Part of a small language model's weights: 110M tokens.
Each number is 500 + 25 x the weight over its row's rms, rounded and kept within 0 to 999. Layers, rows and columns count from 0. Numbers have three digits each. The size before them is the row's rms in percent of the matrix's.

# layer 7 attention key, 64x128, rms 0.126, rows 49-63, columns 64-127
094:497511495476454510499467533488501465530507520496537508509515477498530512510469484434485490469484490475567473498486495503504512468505470487481500503466572498554555503496510504468530511521507491
116:501504479549502504542489478517457507543499482511535513507477443527495500535472492466553497503536474508525495502511494488528513460518456510485514513511497541511507464454439518489462504438492512
106:445500505524516482537495473473491490493496525515488507476522536445488489481538458514538516493460572524444505506510485479471502512512532483469486499517503515467475482512526482490490506579539515
093:496521502483518468494498492482488501484537554463486508483527478503512521500470497459514500517518474507499436545511473520501515460522504475528551457505448485507489492497526473505525437486530460
101:516497507501525491502491493540498547497457509487464473502481491511518603467492489505503464497508482468534491521482516480489500482503449488469498489518519511510511500523519509498507451529495459
089:506453451526568486505473478522506484505521423498489542502493486505480501479528535490476533482493501480463523482480500503492488452516477519484532494475514488494501559502470532505483501498498525
100:505481463481488488503509511514526520488447499483454508478499502474483511489474453524507512524501499479450447525530493516467495490523549497561445515518457440464526567511518472479476504493484548
101:553507509502496534494475486513498483428521507507511509491510492485503518520490470480471483489511469485529465532495513472509490481460482506504494479502512517485509494469522491477482500463483519
097:514508463470530463508494526490511523528537542483519487511480491480506497469482466514463476528559511471489503537526487462477479478501498479491481498483493504493509451500472493500469465507508491
087:551516531468481497511503504482488451487534494497491496509498530525476537503490494480478515524504489546483459462507498455512487505509499529516429472490529471497509516487481509475532521499518539
120:453500510442477485516544502488520493497546519500503500473484492504449505532502553508482508488511544511516442498526502514483497513495533502469491461481477485497515487522472488473487495531494490
092:544502468518484477475507511456498513486466507508468492491498495518489512480484480488452438499478525502486491517513500444487513495528506507536492454521504534483489488438537482529465463511497527
100:542520512473495492505504471502493543523518517485542503479521499493492520514532539483524503518441456514499487533475498433519530457473460495500505530519525499503512467480468496532473521439502505
088:518527496501535514502508536491505523516434460489451454505497474537514484506512533472528451548472502505526478500480453505499513531544500511472510459528467473546465496506485513529518503454506490
093:510491492485501455473530493493486520508503526501532508547439535498496506532506492477513512510481514492507540530481522457517511508482549514505486498505451495472540471515523462475491501529471500
# layer 7 attention query, 128x128, rms 0.129, rows 50-63,114-127, columns 64-127
107:511500489537483528486521476482516501519512520518485494546514487499475494449471493529470471519518501469512504544517463521506535511525524494506491448545490507481437528454520490541490440502504463
115:471509504525515477563515511501495472501518472499502507442506500500475487476525495494527471533567505478476522528492451473523501424488460537481504476531488494504518507484499516531487521499485468
115:476493492480531482514453497493464512502492539475511549510441509526529517475483524489516491546527504536486512483450529479491491515516497492454526537464512479493517457475495491477522517525500479
102:528487510499520544508541464504510496518500544488468500516492502521508533493551558492473551496540531495540505531485512498458481517509536495514492556500489538503493509515514460474526494494491502
085:533472463446485446514489510510515524490506499532471519547529510534462492526514460489485478510493446489467455493489527473503534496495496498509502511511499547510471483487522485510485516490461528
123:512497508499490454538533489507520514519501473519497448489493482524482520530536506486512524510500495484481489531516510451518522473461495478484504494497524530482487484500475487530466501443471533
104:541499488491457510508516510551465505502474498503513511475487495529465485526488519485496517544511512514510502480513523506518458454482470481482502525511515478483525501509502502543515509516516433
127:481520538496490496514544487484480490482527497468488480497509457482508510514484574547481487550484490508523458530535490488519535473461511508523507493523500508528505515570492513473471486502474486
128:524518518514503483480539500544533512522486483497491466490525470476494521525545516515514519491485498502485548496508491458485497480483500474513452508467473528499516499512527483530508519522485537
093:509516519524532511497495465530536518491452520481535512464516515533465525483515513520497502488499478500542507506495554480522501474531506497482493535497481517531517473492516493533523496490504497
085:506534546482439523467497487479512501495463470493467471471498490510520509492528479486496499472468509500511546492533500456489509440467506503528489489509482506499529489472470494528476482487498513
100:521506422530510508483479482513517497532496465515476484528489512525450508505490482529495508494523532500496497497509509493520515499528521543490492496504474491506479486513486518475521501491493469
099:513528512501512504468550545527514488524530504505535479513536497509487494491511514477437482483465511503483479494502507533495530563466520487495498450514496512522494470481513473524502479503525496
099:512479516486465467547441464517481496466531508463489495538484527524491508501516520512504510563516520513489522537441485461486510471482517517521528471493518477517465487526521503471538498491506458
091:528497514482501505505495517530507502534487523519492490493506523509485478510503532524500499481541493552511515511483481494517482535499464539476496497503557484523473456461493483490464478516495501
111:509501535504517515542508474510509507500477475465542492453501465498487501510509562492514464493488470508486511531552492451528497464527487519525495511486516491468516484507502495498516545494481539
108:511489487509521533478483490510473492479505534496462486532479537495486499488448475487461487474523519493500511487493488521485479566553455515475538532495540468512508486485509505477503498490517506
102:521521526461490499514448501531505506515480464492538486495471489523505515530452527446504517484521487522508521476483508442509469461547491447519532504467462478422507463485487498523533520507530507
098:503473507485503470514457531520499544519486495481535481486512480499499583481517532513508537475519509492503490495489478528480493530492518485522462477455464496501492502537501491522501528455512532
097:517506548480537496494513507492478472529525525504499527464509506518482520508489532474477498518516501472498478477520481463526493490483481450479501483526501497516507493511484532505514527501513439
098:495498509504509506512462504486493492502484485448467501546485455526527514470513480506450487490518505494506465515514488503506524513476506506498451522496536508560541455546515486465534468497465512
097:541485518555496466482482504508493477513511485472494509495472470536480543506506472490480552466523524461547519494515451512510510465507490483532503508511456481519483529469484516510503498507510461
098:465482505441459497461503493527528493496441458488455504489526484501511535501480516501514503447483466466500528498501508521498491515503507492523508555540533494480542530537533486477495509486464549
102:486479513501504485479508469501525494504476485515521461509498504481489506489528478490522533469495531515489552521494465503483496511464494550509532491507505449530489579482484517571475521506480518
087:504470495528534523498537529521516501514473511481532477496443506523506528483517500547478502452476524499519540497507494508500503510508527515527477538482498522486450529529496527493543523517474529
093:514496496513490486507469482503520466493461477528542506493502462472511514466502459476463542485503480484538515517507505532489469492498501460486473529484460529504513522510530525483515489519493499
106:514540502507480472529546497531486503495496484502471461503522506475456530505492460532468516504468499497529467488543537483503477481490535503538499506523514479492524552537490495512469502497481511
107:494506526468475468513531506486537543525501483503498558486459506496512492538520468485534458480509494487455535481486477488478489476495507469443501498490536555487506509511554523532501488538531523
# layer 7 attention value, 64x128, rms 0.106, rows 0-18, columns 64-127
104:484460482503454495523503491497493523528493496445512568505461495504505491503522539468509527504533513454493517470480535470513513490544516510487537509484511474492458514518501470497525483500515461
102:558535524539514461513542481500501486502485500571522528520529493491509454483472546496498527486485495516518495460508493482501524494493455524523453499475517518511495499479509504521548497491520493
097:533490501534551507488505525540447472466474486474440516510467449554486510481478487510473492473498499495523492515520521500500487501447493471520536464505494496498515494489516508548459466528520505
098:512499525498504539513502502480494466499548470512526500478524512516534451520493495497531567484504507477478507471498476504477515482526513462520481493487499486491470528502508489493503524509507518
091:547520496525483519499482501498495497465547505565506523548519513475509493472503544490493539488500476506490530518509467464517526515491464527496501486524519496472498519516514505499466487543498503
105:511500541471536485520529509481484538476482499477507496526471480454520509464475441499513539454440516468489498506478493509499473464490492552478489486482521487486512483506486499500507482531467436
111:477484496462494510504516484499496492449545517474464511465464516518474550534472486519484531525591515501495502493527523528518490525544519550468492493475499480495516516507488482517514548487519481
098:496470498467470496509526529508476491520493488472442494520493482527481531531482440492510491514528480502508485553501507511485472515517490454520473514538527533449532502522489507478471488521507465
099:480504457489496525458473514495478489516495493479527483469475497528495478500535515478537481524453494491505513540493512479505502514478478461455486457502515502448531491464501491510502530536534474
096:505512539505497495496523467510518553481517524520501468526485515453480499464512527480508484510506490493493497509532530512509474509509536512490488492501510452488517517508499499506513567515526503
094:469518506439499484515483458506526514521555485525517493462522501489493517524528536498504472474499478511485497523525550452492512468483453545477535507519560530465527477507498503526496502472507574
088:493431464544519459505484461480480446479479516488499520512497477515498501474497487509463535456526508531502447531453507508484473478440514474473495530458485491465503471481518486504521474496553540
101:529503474519485512506502540535489494536477526466500465520513478461512520511517491494504507480479524499498513524500471516495517476478498485555497455506527502476484550500475459531473498487456524
102:531535467564512499533460519515477527448514455504459521544545538498496527489477503498519516526516466501505431524485498492524505478533508525457521517474499498493507530492489474507528500486493528
093:532483478495472473525513474493487512477548528507487474482500504550521459519481523516523501491513512522509495476517470500494473526490486488525525456536479463496462495520524510419519503509441511
087:498507455485501501493437492494495525477533523524503481508563545493500540449516476499490522527485507462488468434490493460493514479477489549515494512494479475524460482504507537493529527514509476
109:476477488534498499464486524499472487468519480514525500502495496486529446485478513486466551490480535474512488504548506505519484534523484532494518538468510507534481451508496532507455494533484495
108:503489516547511485470504409487484527508504510495490544473555543507530493558480513505533547517461514477506510515493512495525498520502511490493511518496456507505459552453506511481496533496482475
097:475500512497556496479524533472499528519540504496522469480512474504443472495496530489500497485501512536534512494498493502473493534479505530519526530508531483515529486510485480506518496438511504
# layer 7 attention output (transposed), 128x128, rms 0.116, rows 0-18,64-82, columns 64-127
103:506500529506474504531495491474515491531533525541491503507503527492510450487500507535508503542480475491558483512480477540485518551484465452497504502521476511525529495495498525487507487485479520
098:456479512477470486490533511494474519480468530493507494511498481525463523493483479493484488479498462439480498445488473499499515506517504494508491497472450496496493442475501492506462509480492494
096:494504469501465539498503484466455535514538510521531490501485472479471483477507508533488513521480514533452478481456476543513530500550517522469478512509466522500509497525495477464540530447510452
101:491490502475463525512487508491489536490490491484506487524504516497468544485418552454514515526512456495527533535473507495514532490493494469462518530501526536517558443455496468505507469523498470
097:493465499538477480487564498519462510477508495470524515497464516516495476493488511528531487462474481454535450489535486505506497515520513525530492503470483513559484499499518494521518533455471507
094:473497498484468537445492509486503453513523512495491530478513524527489481488491505491501459569529472512477512452501484500521465510493520483497543511510531526522522491486540506517520551492502458
120:518492488525498483468456529456472508500491482514506488541475515500492475418514528474516514467433448470534521506513507479476513495526524453516507510495476524524518486508508516498484477532467543
087:485488502495524496484493493465480501484495522522496514480435522478501475514510502498498510525500496494499511554505507523477519498482498539459513487464507470528521475461506500530526522437521530
095:471517506502475477516528527545449515511547488533493527517494522470518493503489503524482552534486486492499483486506505526493524537496486566522460526498501507473493495569499481497516482471524498
092:530526490467501509467494490539518523528476472517566501493479515549517507508509469519504470499483466524490482538544473498460527529490490529438499490514509523491535494503519501521505485522501521
102:499458481514485497481506539495490483451503488457533514520491479500477524507510540503494524505520568504502541472501456490491463505531520456522485502504456450500508536486485484513519488545554497
093:488504501480501495531503571464464522519506473483446526486516494470527543509517537462517425519537529492525502483483494496487546545473477470515491471519518533545490492547453495500484497497516467
098:510524535465523530467512481500485511519498495481475504495487500519515482499485506485514495512442478532555474491495456475497481516504505505531501527482481492498496474491507507504540523532525435
102:478496534487529469455489476514516499548476556531468485476446473499496503488519508515471485484506519521524550460503506493481469513491494496542480491468484509532503491528489516488485514508502461
100:448544505496529480470484488505513512440459491504514515515498536517480499508484490479481509477518496459488530554445510511506532502520501511495540556505500546519510497501527523524512505481507495
100:482503500517482505456508516503491512434489468504479509521504473516512458490465483476510484487500443499496518509521520513537505489523491555491533510492512509481516535536511457529523522527511502
094:526482496502504513538538491509522507507475532474452509489499518494463496505523490524509508500553450514545516500510508479535521489449531508476510496506505497490530537518496445477492503429436512
100:505513521489469540533539510517494478488486534512536435506482505506474527518556512491498496468514497479523495521491504481483512478491519529509438491544499468543527480506481459521443495506508487
099:522493525505482494519490453493506452520500486511460514515475514495483482549510496504449542498504453515458517539490493457556494496492506499485454453502438497495506510481475528476493524538503539
098:505517518504527456520518511520424530488495493480535508467478491476471494507487471475488470502518499490526500477493492474516528461536514519512501492486508492476488509529520458510499525513535450
102:520512504484481516510469480532505507525492488562519502525480526522503495475489531469489536522480515544526527548539526545470487490497473540503498519508522510496495527508529516493553501493509516
103:515495496521531522505501536520419486488478479492505552501481513520500479506485507508513501530504522471523438499522499482529479494479495488503492479520531505537525511486517486543454458536506538
100:491519470546535518509517514463502503528532488492512516498501505504529457467527473501436503457492545480494470439524508526510507467521495575506507458480489471497487554528524484528513525496520503
091:525497542523453498506464499479493487512511498496476502515495479507508511491524467454475491484522525530476563519495507484494506474515480520495514490520551521443548519503509511477473527509530456
110:539494523497467464570528490536491538485493533499511471483476506433528526512514472485476519480444523460532495543497519504487531502533529503491441471494487501481491487505459535474489475488493518
109:472497493497477508536557480523503515494497506485504482455529486492476547541471485524481502526525524481478496499461464564513509550492477540498521491496467495492499531527472503504492529465516482
091:467498506483488532522520513533479447485541506475493518522570514474457476468494510489544492522462501498472502447489491488524495482541509486504496523507458539529544497527498460481468431526516513
102:482489501498476524488524508499492483511462513474531474498532469534503499497515541485530460474442489506499524492496488474504478494464496468482544470478517523512514537458537507518518548536469534
099:506481530518482475522527484495541505488464528506473473502506486464524522477488509473488501514496484482515502486485507527506510491538500484559506502519515512486475494524512498505488571450512489
093:488517503522460482488481448498528499541514466525499506503525511542503498463495470487494472467496406517492486515455527475514523472483478537485517477515525519506497486498518492497492476490496510
096:508471523526551515514486483509492506507510479520523527524502519514487471502506506564492531516483457519452498529547487477502464494503531497472496516508549496522505493464544513514500486476479567
098:488488464556524475529504523534486510449516512505496499518478476497515530513544494506522479498543497478487504484525510495502535489478516515469475503510535499472489581512482488502484501459505539
097:530504491528494487532467523505471484457501478497551523522522525506473520517448500488493517476502477506455459509524518489512489504522503482499494549520495487461497486485491532516519509497520554
095:553476474457495507541468493494506527575515533500493468481487496480495479498514499516480494448493493568505479471513443471487472515487520487483506495520524467516510500484495462472466477504447519
085:492485509529516481522465488501511526508549500485506480473478527494474527500507488486476526493479509497530522500504480453465455494472486484542479476492556504496452456476491513496490504458493525
103:491514533508499469447469526467423481517517492507540485519458512473513505489478500476445495490465537465470469522535479527502470519530493467544502495522515502513472474511500533470483516538527483
105:485496474489507497499512473511504530510518470484509553470518491535563528514434446516489485483476535551471497498493490488514485503507494472492544472490497468457505523481503532481570548538477511
108:503504446473487527447504552476513511499522493529527486502530515482504516466488497502493465528484508502530461456527512521515548480490494490485493528499544503512521482555471512498491480464505472